Weights of a small transformer language model: 12 layers, 7941 steps.
Each number is 500 + 40 x the weight over its row's rms, rounded and kept within 0 to 999. Layers, rows and columns count from 0. Numbers have three digits each. The size before them is the row's rms in percent of the matrix's.

# layer 6 MLP down (transposed), 512x128, rms 0.0611, rows 126-232, columns 64-127
097:494564485521479476543417502527458471504494528476481478543552502478503482490448489492527491420496460452532481533522418452493548520419515555577476433540517555489468430490577518505548480515435507
099:498529462525511497452449553494540545554503493528462540487523577486505543445533521481414470503495437497480486517515471549508486546458492541533482481549543521523488500496503470425441532401493413
094:506556565460540487555467557524463485519507496544440488506547523546463542463464498490480579575471452449484480455503516514500461502519449525496451462484445604564484541502459462497446511493459503
094:506529515493463461548566449494542467558463521485500510547553570527543586471453501508574482452522481474502477521540433485523436515478529472577500531550511456496507500510525499443397499487493515
100:516448552439539528518511543461466426519548434501477567549516525470538524490494482451512565562474515584486534536378397571497476523497503454524514498532502504429461558505508512481479470434499492
117:485479481538480475498538510502550420486568476513479523473515563430485497505563533565511523521502560505536553540496527507508423495498544461482504493504380441528499561477448460531524463512451497
094:502496468510468481515489466457550572554587430563525510431477488468497549531475498519631512514475519437514477552545451509489452468503483505517451493523456472415486510490489457521513450500400507
110:471508468522530542540487483499490513551488494405516497493493512460483515443468480473535514449530509509466522541556479498525544494543492561493508510451439546543488527543487459584369544515498432
108:508470504515405501491553498527558509488509478495491430526440502484443540499469538512589522541632519523502541391559458476504480520550483556523505520513486500523454451538556489537587521488510600
104:506522456484482512475510542455510556474506451495531456512511495468545572485504583545531478455502498536448487515508525538518514487526489517564492459491473429491459460588490535537525504521506525
102:513501450529493487546540467520486438526538496558465511535542519519482463575484541571619502494469503493547476564451415555458460489467520463454480491524491425566560442530466539494538523483501530
103:448432472475525507513508478486540540492467560466533501500542532454503506476592418443475489529550482493488560491491530433513535548464521493533479450449436492496444465449554534553459506524505491
082:487511547570429469518471530476459499536494505494524461508508484598442512481485496471493517483503491575488538469485456497614512448450495515470526504469475536530429447568466504506592510530391485
109:500496482527513563430532446484503512478545428548466470489470413497532435509543491530449575436414498495499526524534500505584556493487627508479484518422501447519473502562468520520491495464503507
097:556510578458546489477458452457569457470453422463512448514493520510474479511465414491520516476602507543428519574493526457497569504452554516447423522526573521487492537439505520479471433457504540
090:546537539483513529496487561522475493440492437498449512560493458437515457500544512500452487555440519543540458524446470468530540590473513473501468454571503533569485474523517465495549563453449540
107:496505525509491507545571489461512474427527485574497421509603473551455478492512504524531445553487486466488517392550544504529449510568456458525543548488561530478507484485480503546535468507502549
097:549436489537520549483500598507485509507556494463513448573529478471516568482480421528443485468483534550458521492480476547508560503512423479482524515447475517497461472438504477530517567471543535
117:551460521496528480512491476551515476526442515469419550517453556543507536542486482507527503564457496513457469502488475427465563483491474428493420467470516456434468476459496564451438575508456531
093:492527523515549450493517484439509462584498455458538498490577526432509609482511476443531533474442535443491505404482484504447519550502478473517423546471444507490536546480505450505472501470521483
087:478546591465529489496503522422536504501529427447497493483525475476492560536498455542458417531496535499534510499505446560489546501441389473452526523560428445453512503515478517476516458476470515
130:514494492507493475561444501509565421500504425471481488510444551448459490511467540543562488514533515519524460513491505512576489492505477579536508554480525488493539482514568489605502392539466484
091:492519503492427483482477493490479478472464483531501591546567475506568478477493551463544637536453345491485474568486456532492491539461517527524438433516533455513454535514525525542473485539484456
104:526495476457519486362552568469513452583463477486458483456539524513475512507552555527601464492536523523492449544527462580469504519520557519508458541478529444449544504477519509500485498462419485
115:423514458475531486463520451523440526521455514513526540475484423502566520478519517474462519433486520537544516446532483479487496540537574515423431506451561521507496501477495521540493546554593535
097:521443450514546461416541473530543524469486534516549515456521554500489520506516461527590501435451493556476496469496506540543492493448535512463464414545485521577498483506439496395505467577472478
098:622510477440517496525532431456552516548485500504469446478482489538518469527472559517501540493502520442475506503496496537440483501441461509441528543452535557457480494467504477482506472585489434
093:443392485514454518508493549455506515512500482455527450563484538555504469498514550524436499436490532543528552523459450579478546507515470536441523550501502541523469476519522432526489523502496490
103:515473590593548516471553523482474499426518531442488527536516462568526542477520451482549488497515526476511479467568463504476444605501445472547508520479527427476495462465519408553583529539555546
114:462477470431435541509474522436505523468557503484537490570500502505503431495562536582476563430532497443512479435494504478512535446574532472462537491498567482458571493507511455588544508412524538
095:463535509506518594548473454571510496482453539526606442516492477405522523462450475464422502466488539493487443518547518427439522490510503466508515511532476512494510492561452489540465561533555520
111:497515479511558584481435507482476502437518546454513532530511487452476450453482581473458486477515475511537465494390456495488572576505513515447510510563502540510505480540534491502507565415524468
103:568567588526433475482496494527442486536441537545483540496542464446510457491517551521436454508529456499534450464456505480470497479413503536495453492545495509468480477573454548448453536532460453
123:543526453520501409520518486501530517550478468489517483456530468427450466553437527474509465533460513558506516515495479537560466480509454511527457461457494528478529528559508507484472498509402511
104:462494548594568467517472538492487432535476568545427501528477600646495428483510419481549535431521476470480464469491472465474590494467501539541536558445465534434493454479489459506491579511488456
089:435493479537459513553530476465502545474487540506524483559489507509566488498484518539522458465551532533476491459508479524476561547451504512501544570475505465501510542477449527546542437542426521
108:466509527486513488542480484425460480499492510555484445514487527464543549477515503525494492480507473476491506609509498559523491500571510509531540493521521488390619492542494499499533547525518487
095:527510512454446504500554573452476515458485462507533528470554503466497508504476423437470507510530505591519529503500544487469559488480553487562480457509457533522490516512523477497499460520457411
100:560500543521580551540503496544480493536555480482476578475465511512423500556444451447475523528534476477477475513557503432493503488462435614488510522524465387460464556589547500493453533434480494
105:468539473538500523561459590467490465448506424497494495510476517501447463496482507571527454435467468413492431495468467507488505580446481513519462475509472462499543528522422570468530487551519523
107:442469560486505558436496548531455528413562427487497516505545472439566467534489541546523444562488486451507524444570489466545490448474472436475480592452491448528480514484492564484461404490485502
125:527509492488460583496555577524493478485463537475474473496507497544491524473478439547490552469543448598458557590496527522517564503518497511522509479483514536447523519474466521520591512552497561
097:407507454510478473548475490516514597497480472527498571498544501465499551490490432489495417468527504506491451458461510524554497476420507531459396506480549530487503485501500496539431473580561531
109:468508465491539487514530544502514467476437484481508502540522525586452599341483440516447470493490434586478477511480521577557430499463523486429453537535493437494506563458465524466543539490522518
111:539472517525589469519528502496434412472484492444462539510549471539517464470534517451521473479460511453466448509516497456506493629449504559543461499557511559504515519503538401480475589441545530
086:438510465508489508528453515491492505557530497518486434466510482547524481512416457516506536452560528553485541463439525479555525474466483516518517457517491524515497502459555533414492522519565566
097:514514501455444452511567534491497528506486517557539547583576584535593469469531470476497492496562427420521493527464533507446463475527495521479444511557534528528427468458482534523384533474544471
097:541536466495442490466521501453516481534543474567509528530561536529518493577472447518556500581473428485486592368505510532470537415508531456491545542566511532423544470540479454520539445429504498
109:564539505469506519523489472515487476464531495465508515546526496468531494466457474524536424478500523530560492516487545535447506485491435532518471523504455493459459438514507450536575402447420490
103:523522559471520508482458489516474471458502489542468552549542482518495460535525523440459492494512510477555473517406481514519506514515485504515448538559567471615571514478454535473498478468489506
107:477433541569479420463473416529569543528422504494526576485537471501530522465458554504562495550507492518487453438426490503506454528543558524460516471498521515549518484492501575506488491472477510
104:510531487528546491524485460546513554492479527459491512443534516506454547498517414480512496525490532533491503407511443464463484490520461547495511499585521562521424445498461480546513509533548411
108:537523509450499450535440526564509453503506541481533466514427512536471477590514435530480485468417497527581524544471565491542485446528436466508536594433513489440447475477522536484463531518556516
098:440469500475481548524514533532452549490485467507495475467497548527540535516569476485533461431484463495543512466428521530573580479439469498495538520466588465531464507541463504466558524487517536
085:464531530498596459499512475451569528445452542438555527510508487493615509513424497460482529564528431471459471459485535494557571563466562508462522513517475509509528462475479584541444512432513561
107:474506534609480533473477523446491553529496529502490551479509469509515497623512498503580420514479582450425451522575496514584519511572532526465508497470516504516523474449501449550510487423375512
082:487498520477579432429509463539472523482463541499502536483551527504572576490484479482466516480529465510500502462506509443523482457459534484444493545471440532552497525548510497535518528502448520
117:521517482511504530490418399503488485512400509467488452521435439492479466527455494463474490507474461500499466485509536447497514470501533564506553485540502491426447422520564560548565526519546501
087:455549533404553447568535476509492554460567467542553553474547475475534605484497467500532467463517429542516527489483508492431456482484475474528543551494528500504487508566587470516500554492478476
123:540486431517476519503518573450518557507513494522444497534518505542473452495510544496514488503541543419497501489524474453543476471567470432481567528561515511512523488491520432522619465354428504
082:467490532456464538571528530469475452464485510410494520534402513506508445471514565491483475456504452518446513466438534474491560432449465502573525508551452438500525467496499511510542524476506494
120:590625503485552509546515503463420542551506433536513563448430533455518551509467443502471463473503520536507493517517457494510572477528480503474444488521508558468519503498423473471494511536502488
092:464470501472429493519579440507493450453544557551550515531545495488524460507506445517454467503537530551464586515446495490483483487514480530480455533500474583520484558512479477473521569571459447
096:490509517528603475395426468533439549539510513466520542552511529471473570484508479500497493529453490521510531491529522420484466462471550452471420535544580518509449502499549543509500466504527394
109:496459446472496490569527429414540494499459495462494548494507536524522544531512554509535492508519522513510466538454512596525459524446530468491526542513548512517522498539519496508534526488512517
089:495525523545504471452444439465456536508499483542505513519564564404498446525472482538485470483544477520500490547483516545568505373475494501505447550565532500545442465524534539498489517476383565
093:511499501507459512560510539499498478547464498425463426517486487477480464531456532527539561563525498497477578519473556516463527483545463469443561524502590445584491556537459519497469504495480478
110:530504577616547483505446447513466541475531493415478541491492444527505512537559490510544538514418576476509472473600465509528453528557473570427476479533439403476456509481467518441459491538466512
097:468472549539461471508476480484471470543552563432507494548498539504414448520578463479473512520526499494528462485482464515484588477427441473451474551576468599493508525534497526502469535570501508
098:497499442483503466490480459474499473497550463536447471514560501527519463425506482536470448487489538589561516495478500477448493469502483495488434513590450479448576567526535449540515510547517478
112:495484534518424545533463516539520521515523517577524494497478469497514484548491481446476502444450506487531573522554398531549500482468548529516465430516557509501487426505530539450369531483454546
105:548531541510534494478555478552409475459468533497528486506562458492489604517551472493472560460501505516448501497476503522444494452548516580504502517492467488407494495490476415530550512522460471
093:500506501479520498477503528529540592524473478508506516444437494549545532563486424539455542457495476516497486498447549490526441424493447408471475512365540516497568427492452496486509499492561569
091:468565479499463529508439527443530504487493520475503502556503481489486533472528493487513517495464561477571535464507509512544440485501516465463608482448522458521479589535514467558507455533520498
088:539469493490462479615456568436411526420474530452509537494479497580425489479479584489488522500472484553477462514475522564540536545467424456415498458523460493464493483487529560469495477532466512
093:461444495500446476556547519508508484583466501534519467497472430498462532560486539478469566484452501512511524580489503525564461430431497522499483528462504525484495506495479579428516542567434470
091:487476534472571579544477514413496514437563414458528495524453514552559532455576509522522519533504472482483495482542447453468526406472445481522616575490471485587485487479540514489574560454471439
104:489466467521492458489461448550526439470424555539457580500539524566509552434484452466380474425544508555440440537520561512493474497440567583469436468496473538543530527508480539491455493513554531
084:445541540453463556520516502499502537568536465447568498436464482573514510535451521509527581491571555483445465516468531488508569550439486528491526560493490497535463454417503427485556511444443467
112:473505442555480478505437409505516492480461517466502492613470544469486424524513533474506504479437496449497555486407480517512549482457530546555458414482488525596493488543520531535428534549429536
089:511562541600466456528453433517453478578467504516454493458492501528503499509502503553474500420559499526459420543419452539477502519451524536550516507449570489438475489479573536481535480544450551
081:506472527460511509481487493457497475496550465527544463546495547443563504517501534534561420503442454506487467479596474503497482502543495544524491577439488519469513504508470508563498538508525512
107:508515501551468476534461495512461483513484452470442480529519497529483448480527524555497537499518578539471544472474453509567553478511507524562504411555468498473530499514528422492586463489430514
104:511517494460518495456458474514457487584458467457463509500572497528466480542517479465547526547515501431459446516479472531458527512538517537452419513512449498452484432493508481453492520471500469
085:481467529500504520507568540566536495514466495467481485482580511433485397499465560529431556495456455527558485455443492489530503498480470532435511536456448478483474488514527471476505511539549502
101:562459507475470482598452449531441495552466525435506480449452460530508461499489524540516487569521504460505492493545478458534571518540455502491462467529490557490460438454515526485520578553478535
094:483538517469478425548443511573459520510488460508510434581451512441498535471593506535551527519485456487517469530470448476492524499585577507464537553507561533473469618551496466501483485455486520
111:515516467524448490470481525465465461514561509472496454520482453504551472522485477477423492490500509545471475523521524532449449447494482534448437557481528513465532553472477497505468427554449513
089:524487489435507602470520522471566549456437513496466547529454496511550510490538490497461494548550520560500539489533535473469531448535499399495561563499528515481484535452408540515506484512514451
105:504515515594495518583475517537452489488526555532505530504465413419546517506529467489514427473454424529487516504473482588495490498581451536461506504504509481389492457484497503518545537492509514
107:524497516533448458515506549480431529521533493446505503497517446528514463465527545549455545505564523500491519528459480527493515585487478564528566494500511575480437518522491508470463484506493465
099:482523531520498520511515583484515537507511563428485540513559501561442527528475492498508453515485487447458491528522525567394523514466440526417495425457547485538514491482617482454499479463463470
105:479526471501458415388461460504487487601410490531486513510438536586498546462504433441509469545470458509483506609494517521476569527468485522494447495459505481504505479502429525542449534626522460
094:487566467496484472509528472527465570487495474530529519464499466466556476465545456518503563503583463487433533461509514464498480405563518543483510573438487520541463533528517525588532486456485558
091:441436487432506489554560467491566427488445453551496493536472485548516555461500507501490488487432440462535490540509520506454505522465449508512539520496537459524507517459455609510594474510425453
092:436492497534490534545523573518474467510490483474514475571497478445452551467476495509554464492498489550499500492483480519494464537561475517571461526555460444447520485521494470469583454516504439
097:535492492476555467529532502497503544522495394598454431352517540544521453473569529499549510537445534473536455480483466434528505451527536509494536590521482495485514537432506478463547527466489514
099:485510472540478459528379524478542496516520513454557491457539510494500443535549543479464512521511476605476459470495469522522568501495478539493528531478461490547454513572539422459417561512498525
102:509531558432446506470506471513504491505429531586464523577515460548528537431496440483492495490506440491513559467490472448484503587445495533556536444531551516514532515495478514567542442479560413
103:475465515535496473573544516474547507451415473447537500444521570470474445461473502461440458463494520463553492491548507501446465480454511574502483521423449575530550522433515552536495568524490424
114:554530554459421569553531522510533572432462453480493483552442422486494460534541525489538507489445496419513495537476496526504520453472487444487474508451414520557474626581499548463562428589513542
090:550540481552564486547493450389431580496408484503513517491495545481481537472467424528486443451437492577442550537452569566506448461509488470508499538502473535478480481458586522492495535528474478
101:473479555485543445529474549473514514483488539401521573496460582561502528487456495496489492534487414556434438517466552476528524503485543586434463548531450492489430505507563448533508503411507525
101:504446468522558486464440428513423509544465512521535548468424542556572518485421503418556491510489563519521483506517566549484501488491543446478469525415477484485480513503481515509402519591532496
106:523516464457503463486506480500494542498498491445486431457488522519563530504544521478501452596446564571513520560519456482495527405542541462573525538521506428507478504463521456504461431426506378
087:517491452498508500485457527467516512563561472549536480463587482547509405465550573519594520466519456473500428498501434451489562515443491543513470483538531495531504514529562481408521462526479540
094:433480456513383549481494462529444526474481471562482462516497528468534435514580532502469568493573562546556454423515492473516532499468534488525525573522493543514505553538524519506470500535512503
# layer 6 MLP up, 512x128, rms 0.162, rows 127-233, columns 64-127
092:486480491500509519384497448507444518592406500499482481491482526466499472590478465537473535453423464545493473520505482590466511577483579540553517502425471512502510501498519510520487597528539530
101:590383477552492570507538467514500519444425481517606467470490507476503482582524481466493493525526496474471610465534474518531457518462491484523432473485516422494461524472570505525517526566470561
100:533567412544508499542522551534525477531472502547544463491510551462481482540486548505567445508464550525486526505555550443443439501465490545446521444533508506460453448484561505493506464460487434
096:474443529465523541518492485439502516525553511502518504498496524456522516500471458463512545510453469518543500492511530557480497528489488437501522578451524496499567457478512443491451491514454416
110:497515508499480442489556436556513521516565524488457526506499513483512469480531487479507439501456436425534484507576505471462424464497485577469533383521503567532503488486475517508475588471441504
092:582518538479510505428442501505539489461515469455458431510479515477439538471529515456461565459423511532489502460410493456530487521563522568585497461486487498515524495514418510535508543451497549
109:501599560539460541496490541458506486517447485505453487512532508424568468462486520497543479446480422575450501540515521473534483488510525512546450582451533499471526479472413514482446419435506538
114:550488507538485494421529484484485538465514511558517551445416486582560510543514513513533474544504510508506583450557489475495399539564549464513537470544504492494529448472526530462540462517451503
104:546515503483495573498533501513446495465567558481517534605548559457586534471483522553431494468508560526523472468508497409504442482506523505529517473427504412529503532467447528502517469536493466
104:486535511497518473519444485476557496522554558538475526456504483537562502457483567509478561483469436505466474502536496484415461512507531453520509514492508520516510488516444485512481491472528527
101:497542501517457481456552527425489541471532484474477452459540457491533559431464558558521490467537467470513499475559497545509518532459524546455532546450449530514455495485521574525505470550488474
092:501502478479530502458499465450560555487500507578499505502504506521623475550449487495500465512571545485490470532515518518474430565583454479582515498493421519446551469425473474541479443431604511
106:427543479500535465505518457540473509444587461425525466499589481504454480483478532474486489550553485576522460487537542529502474609432533483596508518498481552478535553540488466519508562496510460
094:434565503594539456502496489506572485544544537511411442455476534524483498503490529485429512550495493491521449509528592504474491499488478506486470518458515528494493457498461571552514525424455466
088:461469450522519520524590524485478587534511471505501503524547507472473421481485503455555476489559573510530527423494540461495514506508473539483521498563554572508452535454515408541453526437449479
106:524520522559472493412488578551469465488506555490507416422509514424530477556570538520420515453569511475518503527464557488531460483489624553491456457448481474573563491526482433613534516464437497
095:527549480501595420469515470478492507521536495576503504544460537484436535574575451533537473499548477472506462521485527456582524521481461569550507468502565501488504490475410539529552447469519558
114:488509516526500534487482476464502598456576528472591538478504499476434491452592460505473482473538406477484519461534478533473489516430594510521587416472457470570508530451482498469558537491540490
096:410459549558433495419442558524488504503523547511536487445477564544479483476491475489480487540537477529481502512472529606522527437489546560492586406386486463481518470518483456496545534576495480
096:452443465516540505473503486456526507476508426521492484586436489484503416519537502467452549506466496544467526547528449539502438575467554577538497495436495484565518499493536529579475490499438503
117:561444511511469521451493564453476479550386458538565528548473479478536443460483519510479477407460549513566485537510446436519540450513460526446504504476454533528456516528454546575549453459468495
099:504450520525491511447501474521475494518528471520521459497422475544533428509555550492500436521533489517522547567499488515584480525549506517521532520408538485481439508553462552524556558525509483
113:524525568443515497434424519494511460486456526537576477437539494488476471545529534489519462481480506638442514472553490481464460514492505489471501467468396475497517477435501510511594485490522505
110:506450491522540501579526528518463517523558432490551447546521509504569466445524425518485516536489482492563569468516474516504424470518418455469527466551494475459497556470465519475483513503441512
098:475385506498529549443502482438510482510556522482517519442451511464511482504541540527499519532517481449529467453483503498473418559535510532491485479546481547616487539474490535517534479430452574
101:430430492476444489446508567514485572473583584541475570548492540551505530453537517499517555495526491554532515460591495464457520478500458477505466462471439471522423513568472465512465515511511514
091:521502432477554470489515487513513508450511523469586474490532485539490464501563481516485478528474457528506631506585504511490569487414510574451421468434514477452514514432539519469527416501537446
101:498447525476516533457495546484482516482473482552560540518439558472472502492486524548527477499543460442486550540473446444521517413486484534465454401524501526542574514546497488500577471509497568
113:506448556601522486484515541566553481524494522502452505461471415446490526506501523545470463535433523593539502516481526537496470529478495507436510505508455478481464510548412523472517512581539574
094:507470487425459494467522550440534511497450480533453630473434504497494463491531597589536474457526513525497501513467508501436471449463519492504405461453557528481536493501580481473513482537548524
105:476527461415539537491506537471570480509493509521477504529487441456521455507519490476539428440514508442503506480553521493496458561464578489478430484475531514474495533527458491470578501514445442
107:447504458419526518506473492462505461510515480471511497545486494475538529558485487540531573475449549432487488461561471538548548525482529478515436581438508531556572433473500506574512491493519458
116:431484513475523524491423505524445541451485513508567468462506496497478502478514504560519395418460519514550491487496464600513509555515579497508552495536497490508506461490481464525504483548519507
105:490457455549508486429557484530487527454514516544484495546466451526517502552459509567464433463526523471483482473456464429481538488513541482559538530446400512438444513501479488555486487475464521
095:490462434470498549492489528448426419525504490503533488548495550464490443519473472447459462538555545500443493455523517507527478538490515507539492577449439603541524600524525477461474490491591515
104:460570452484516472541468466483550506517508486578563523480539472442489513501462528573470472502479528519496492488501473602472443470450558472539468455462475532503487471496533474482508437504499489
097:528450500552505491519518499444490487510473473508522426531460492516484486556513616503462522478488601484460414493504531471546442540507538517503545477546510474481524441544507494499534464493455550
096:530476540526434468512517456435427546508520500566452450591546480527472467462563560500528509459499500531513487433511446487524448494528533479513469552468508484491503560528457552499472503507490501
097:462454554449524519567547511469486506471518498533516454546475589509456552520534527493525559597338524575491503503548478485500479531535547472507531523510516513495495446441524485437551581475521501
103:504473472489501585503529492506459569471532574538545532514494464487518450523494472534489420521514544581433445529503455509500408468526534524504505466505472456490487519413549526587510521512456498
112:515486508558553480534432476507589519499446542500539535529489545526479523397502530454508475461472499515528424552529518470501465544532505525503511520511490495512499558420469428502477527555499541
103:553491454569444517544533458508507449460540465463530502386476453567456493497536437484568538500508504499462506489520551438536467466449548511493519483504503528513518414415457478470516476473529519
100:546574494479484429525534473482499535458537484474521500496458505486494492474493492452516543504494480558526511525571418491467482517491446577490531512468497468477489449491499423477504429464363489
103:462495466496512446482541501490464507527527474512546480473506548477505526487451479484569539551451505545476538499490465562511497469446513448501552437463437462474548507495473571426531550572564414
090:514502455472508428554495479501611448471457426470456475523514560526550502482570526447605497475492485503563519535430539514407491497521540516465505495473512426507455519514447481491525515500511415
105:479454483464477470508509513580399504472441502449563575582493473543465515504544489516525533614491493420540413522489549517488482505459508507418516532477529490506545500462519452448502539498498509
106:450510514542472526444472480467528570516506529544483593512529505507526525558507471512518530505526407558505470555515506581478473486473527441496501556469574477394486514489508473447507487558479566
102:534430494500535530542502548506525522593493525565516503491498502564484506456421426489497480442417454480467457487531457580577481542488512493527471529485483465500549484444469534616492467492535468
101:472457565521491517494421559542494552486482494498540518561523450460487579474474517480544520512518492483529563473524495514523442532459528480498508429476468456486526493459480457555441447475500503
112:435476474533470455564536508495449529528481524567487587598561501477511434485455557510507527508499508403492560473518533446486526498538573489505518518466492510535496517441509465535560480442490487
101:511489443539513570502491495464469549464581533564528584505480501544518521420507566496550529443482517463554502380509532488445466539478453500486507466423499470510472542526487482445457483504557539
098:510491508555506529518494525495458510431479475569548497517554492484547448458464493467559514553504445531443418520439478505500437506564516494503564536470504555488531515508500433533465512568412484
101:560487451433484476492499487496571467510496549513463469455514531507503457527555551498505496444600445523524497571530476592454402476467479569390482480494483479527491530481434437505560481531490519
090:565474491505514493476502499495492435543545455439406466525424447449489491464505502483503569544483612489593567534460534530492462503483397461532524487467525539497492508480550503499593456568505512
105:443456516504477548478503498491528511502503460515510515480485498517505505474417541592423601537528446488520612455490492505409486497512554488507540463542465450494560516495499551535507490557546518
091:452552453487455533482505475440517518557516611459467414486551433506522481478476581492575550472472492545528457546548547512475538531519527488456507504419482470520449470524502535511497511448549508
111:482501544438470502592544526514477472579462371468468488545559508537488439508499480520470410519448490473521505529538467528517451498497479505548501539468456440516531520474521577523543503517460542
099:542508512490502419558552491551480580574499475454532577475558501489464484494545548497490512436527507511520423509631499528493480480469507454472548407515436460527569458484501479427566450439530526
137:427567541376507574425540468448460491485516480505524518445485499521535543501491498511449550542537441539476530456482530490461533562481509512514476502468496480500502533419570554526470455529538479
092:544539497464530515513536450522450448479497484482481488515532506419419452474532474545502567483538535480570508477492477480479484575430537519551451504465491525523498481520510421484479511544523533
109:523524535503505461489521492474484491513549476561401447496456570487528487451541475535574556559482451526468467458487481456405487516521488540494496481519491479540535525479516471555447533459558484
097:506544562518565401506458495446519564548535495500398535510456434492439503545524509517620451445504464489530494503514531502480452538463508559433517476441493499474500507536512526530525439420456524
103:529547486434465483531522527466519521537502500549550532500549516545551499484511536522508529502557445524496526503516474582506522482489413498480522458453468545470446475522432399482477473517505478
115:465451424528457540526468493520507521461535519517579563585523455508517477519477517537515553558513521555534498495526544521466518589470496494371516486472469540545459539537498480438491450525469577
098:411435527506490480506514544517459449558524487480471489443418566471547484510437528540488527495484490531486578515494476494415490487497492488509504556452490519493479559444473557487513495545573417
083:566479491480557494502534536478476567483523496548492536506505504486467448454574512514540428479541523466471432525497436488460478521445611531520530493531452498488541471502538475471540461483448522
107:481401522460491499425552474525502536504557416493504509511521499498477512490465491512438507536531493536518442521519547424482548527485589526546545477461463409511507552488451594487498553543512519
092:503526473530538562428521517563556479493526510469448535484488521490506462476523540563555539541420516593478451484570501455523475449542525530508476517513569501533503469487534475454491376496445468
104:561462501592477483483495506499519588494514500526540469441504482566550508545479492468567514496565449539544561529613450492505527548519511529499482494470460476416480445547511479440492480517516518
109:444500564526503516463505507450533514444509515507573550578504472435501542469414509497473513512527549511500518546465500512548471487472564466488513553492502554461494490455527447482519513531540457
097:547540462502430530489429444467498467563480508490455474517386487518539449528480499557533537531553450450474466456554589480416509517491475465541548522513544519553467508469498595466521516536563519
099:592492553577447496416549533453399571528422560468469506464574559489557491494535543558568555501525509518564443556464500465470465432447501420504447443491505503515526454538485482530493546528496517
096:503534547488428423495491584536458495516536469534488513502562599454546473505433446475484472525466521514467469479549493526467492549467471524433646552500454531468412487479477572489489535536485438
092:476480469481488472533555513517520488549449475484497593501539466517542451465444460439548515466566514536547522494439530478468468531525564476519475449496457512474548464416523546516513449552563526
092:497537525559561475515512496527546484478507586511540494505473496517584497478521501512520410501510504504503481496531514515416491495453498536573480473504509538498560473427546517480478506542510525
111:566443486431533487474501513504516483556510477517567502484560495525469415522458473523517520476476522559439479473520530496468506477547522529482514467484520465525516528567471488497375507516470496
098:448506527479515577551563616425452581436534504552533485533457466451558503473479491543479514555480470517573534502494473501474499559595503485554569486537495505460550510535520462461527503486483514
090:508485456497534483467485415510567516487487476515342518515452470487526465479532486489473533450457446526530443537510474508494480498492563496512433504502494528433461474573491527445493498536505452
106:432509497505479519543466543508428592487528528457536444461550444462513533505459469485566458518494505463532544465467472529516399470528444464513597493430486418506499511540494455521512545477571470
092:407463482480491525529408479480481543504514538482530483419526541552510514517455454521510611593528516485506526544518505474471452630528564477434468489485512517488510540431475516554415483541459424
089:531546505464507482491506527492485495567468471512455488574523514472404494456494458489439562524501499498433571553556431531500489504536467552473528528543482505510483456401558523535505568469607422
106:518443424557493534440493509444526512570476492506508513504543494498501505508489490435524491469497482468541481484494492455390522519518538500515490590594545546512532501509506464492534510466447519
101:515488495448502470539480520519470517526520471468459500446524501527546498509495564476494502539467457493472475451528477459420556537485472541423532437462453486538557526531483547495558477468488498
087:483540519514486494490489526481509596507492520513496554473432504492563459498536487394554460499557514489505496460503509544525537429570537500551479460436533509532461550472577567523561504495562478
088:509498557466545449409486516459523534495513552397542550498480553485491594444531491541512492507535474417526482503506488517495432548499577446440522455485497510505528520523446484489492497457495418
095:454455410503490552438490475476522485499500512520556459461473560494457460527453571482490517521505507451505486526493558430507511458472491518407544548494476540494519522505489460519446439471419497
110:474541413542521486547482594432491511525457524528517490473476479490460489491464560475517442446456573514425497458487540531480472545556522544583530442484485536486556502518522462530566439391562473
099:495480506532486518450472448575501527563497545534496488397537475592467529542482559506531575515545475517543464526522575498499485539477436465536476455475467526466494479599496512464477475512525530
089:505530562534545500492494494478523462517512505484495496455540472393482496510478511518509476550496515434532507517539445510461495509472475576497577443452462577457588502534435512515551462497461472
109:528459390500440598536522541529488614435519480516469560543500439506530521527463487534535492503519490466469495405543486507475435491525542511428483492506516490507523509536539491513470448489532565
099:456516470444485439505584546531536537475486456529499473578493463492533484455497507488462479493501465573458582491495533454512529519585493482416492499488511562486531515519510570458538485597560568
110:478539526492522460466478510503495491548519470474568475441556503534463526495511492511526492499489506503519580455523461452635450479524520534511503535441467452516481456529459466504490455447451518
105:474577537553486579473487412480484478496563487450536471520470589586535492453505541473510543527541473533548559527498493457451524502495537493556470542493550472482447490478483558480479495519550450
097:514463578544507533406537488490476511514478476492552520452448467476488454476496410489496545504487525493526534475505484529549476513524494541476454552534473527467496495570595508524442499563422497
090:524541388477471439486414501506514536545491494551461531498490533421495444390472527529479536494484451533534503518610524482505522520564551533493539488468535550523472531494490425496436558546489461
103:534562549468478521537506461497474522547536528514512466477466504540393496496443462485437541459501448516519517535517474407592477563523436456538453452522448412416514417557539512567537488522522504
100:479533495522549503437488553509508519509494455450488558444448480514474440491567516542519482512487476552484449517579509482539536514509573505515498555519491516439479543514409489525503453482522503
104:507467459474492470577556495469523563566449487535512508534526442462528505471479554484455444454539494499465469535493495532505581515500521489480540557434474463471504466531556554507503469545511584
096:497471451575506481424474430490479483526579468511554468544460514600473500517576530493471549485495510498506492504508495512452478416537564464565565529520537499430467432512490443456511468487455490
107:540428487505453542530544484514585485481443577498541515552509450453485468512517410500420462483491485474505468502507498477461469512397511535519461502548457500461546447486483448517497500537578590
101:510539489415471509479564551539476520501538469506498495478496447519441458538409467466516540542534568458452492448499451469505476576519487571481513475492575418527515451387559557520556505475601567
105:449565501483482424525490550411501533496496494504589452522536525445533499560604514458503472511508511448485489515490589528480498485484471516492508505538530516522530575469496505589431535524579449
103:549477579368505523477467527472502514495485457570477504447480468557406509461490522480494503506500445531454535551458471498475531540554447516510525561474515554464513500506519488482569457487490554
100:548556508441471506542543527466511562468474430525477495569492503454517476543449467504480488474461474432457530544502449403458503545564475485448483530475510484456456413464500521518528500492474556
091:459519484500477538446525507540484464546525553553489559555473545485548429467531477447482554521482540493447462538531509504514460449508519475498508461394513601507467486444460509458509517619550481
094:517498519446540551509549501480538468457492478419474506505524405441495536585440461485517500471465487478547515477436558497481497569504460462534517537427471508474482442536524467462529521501520557
095:532475513490499554520476494534522503582479513489550499595431512479474544442489493494581402498541535447512474489537525495516551518488509528479480580431505542588470477546474491453593457446506494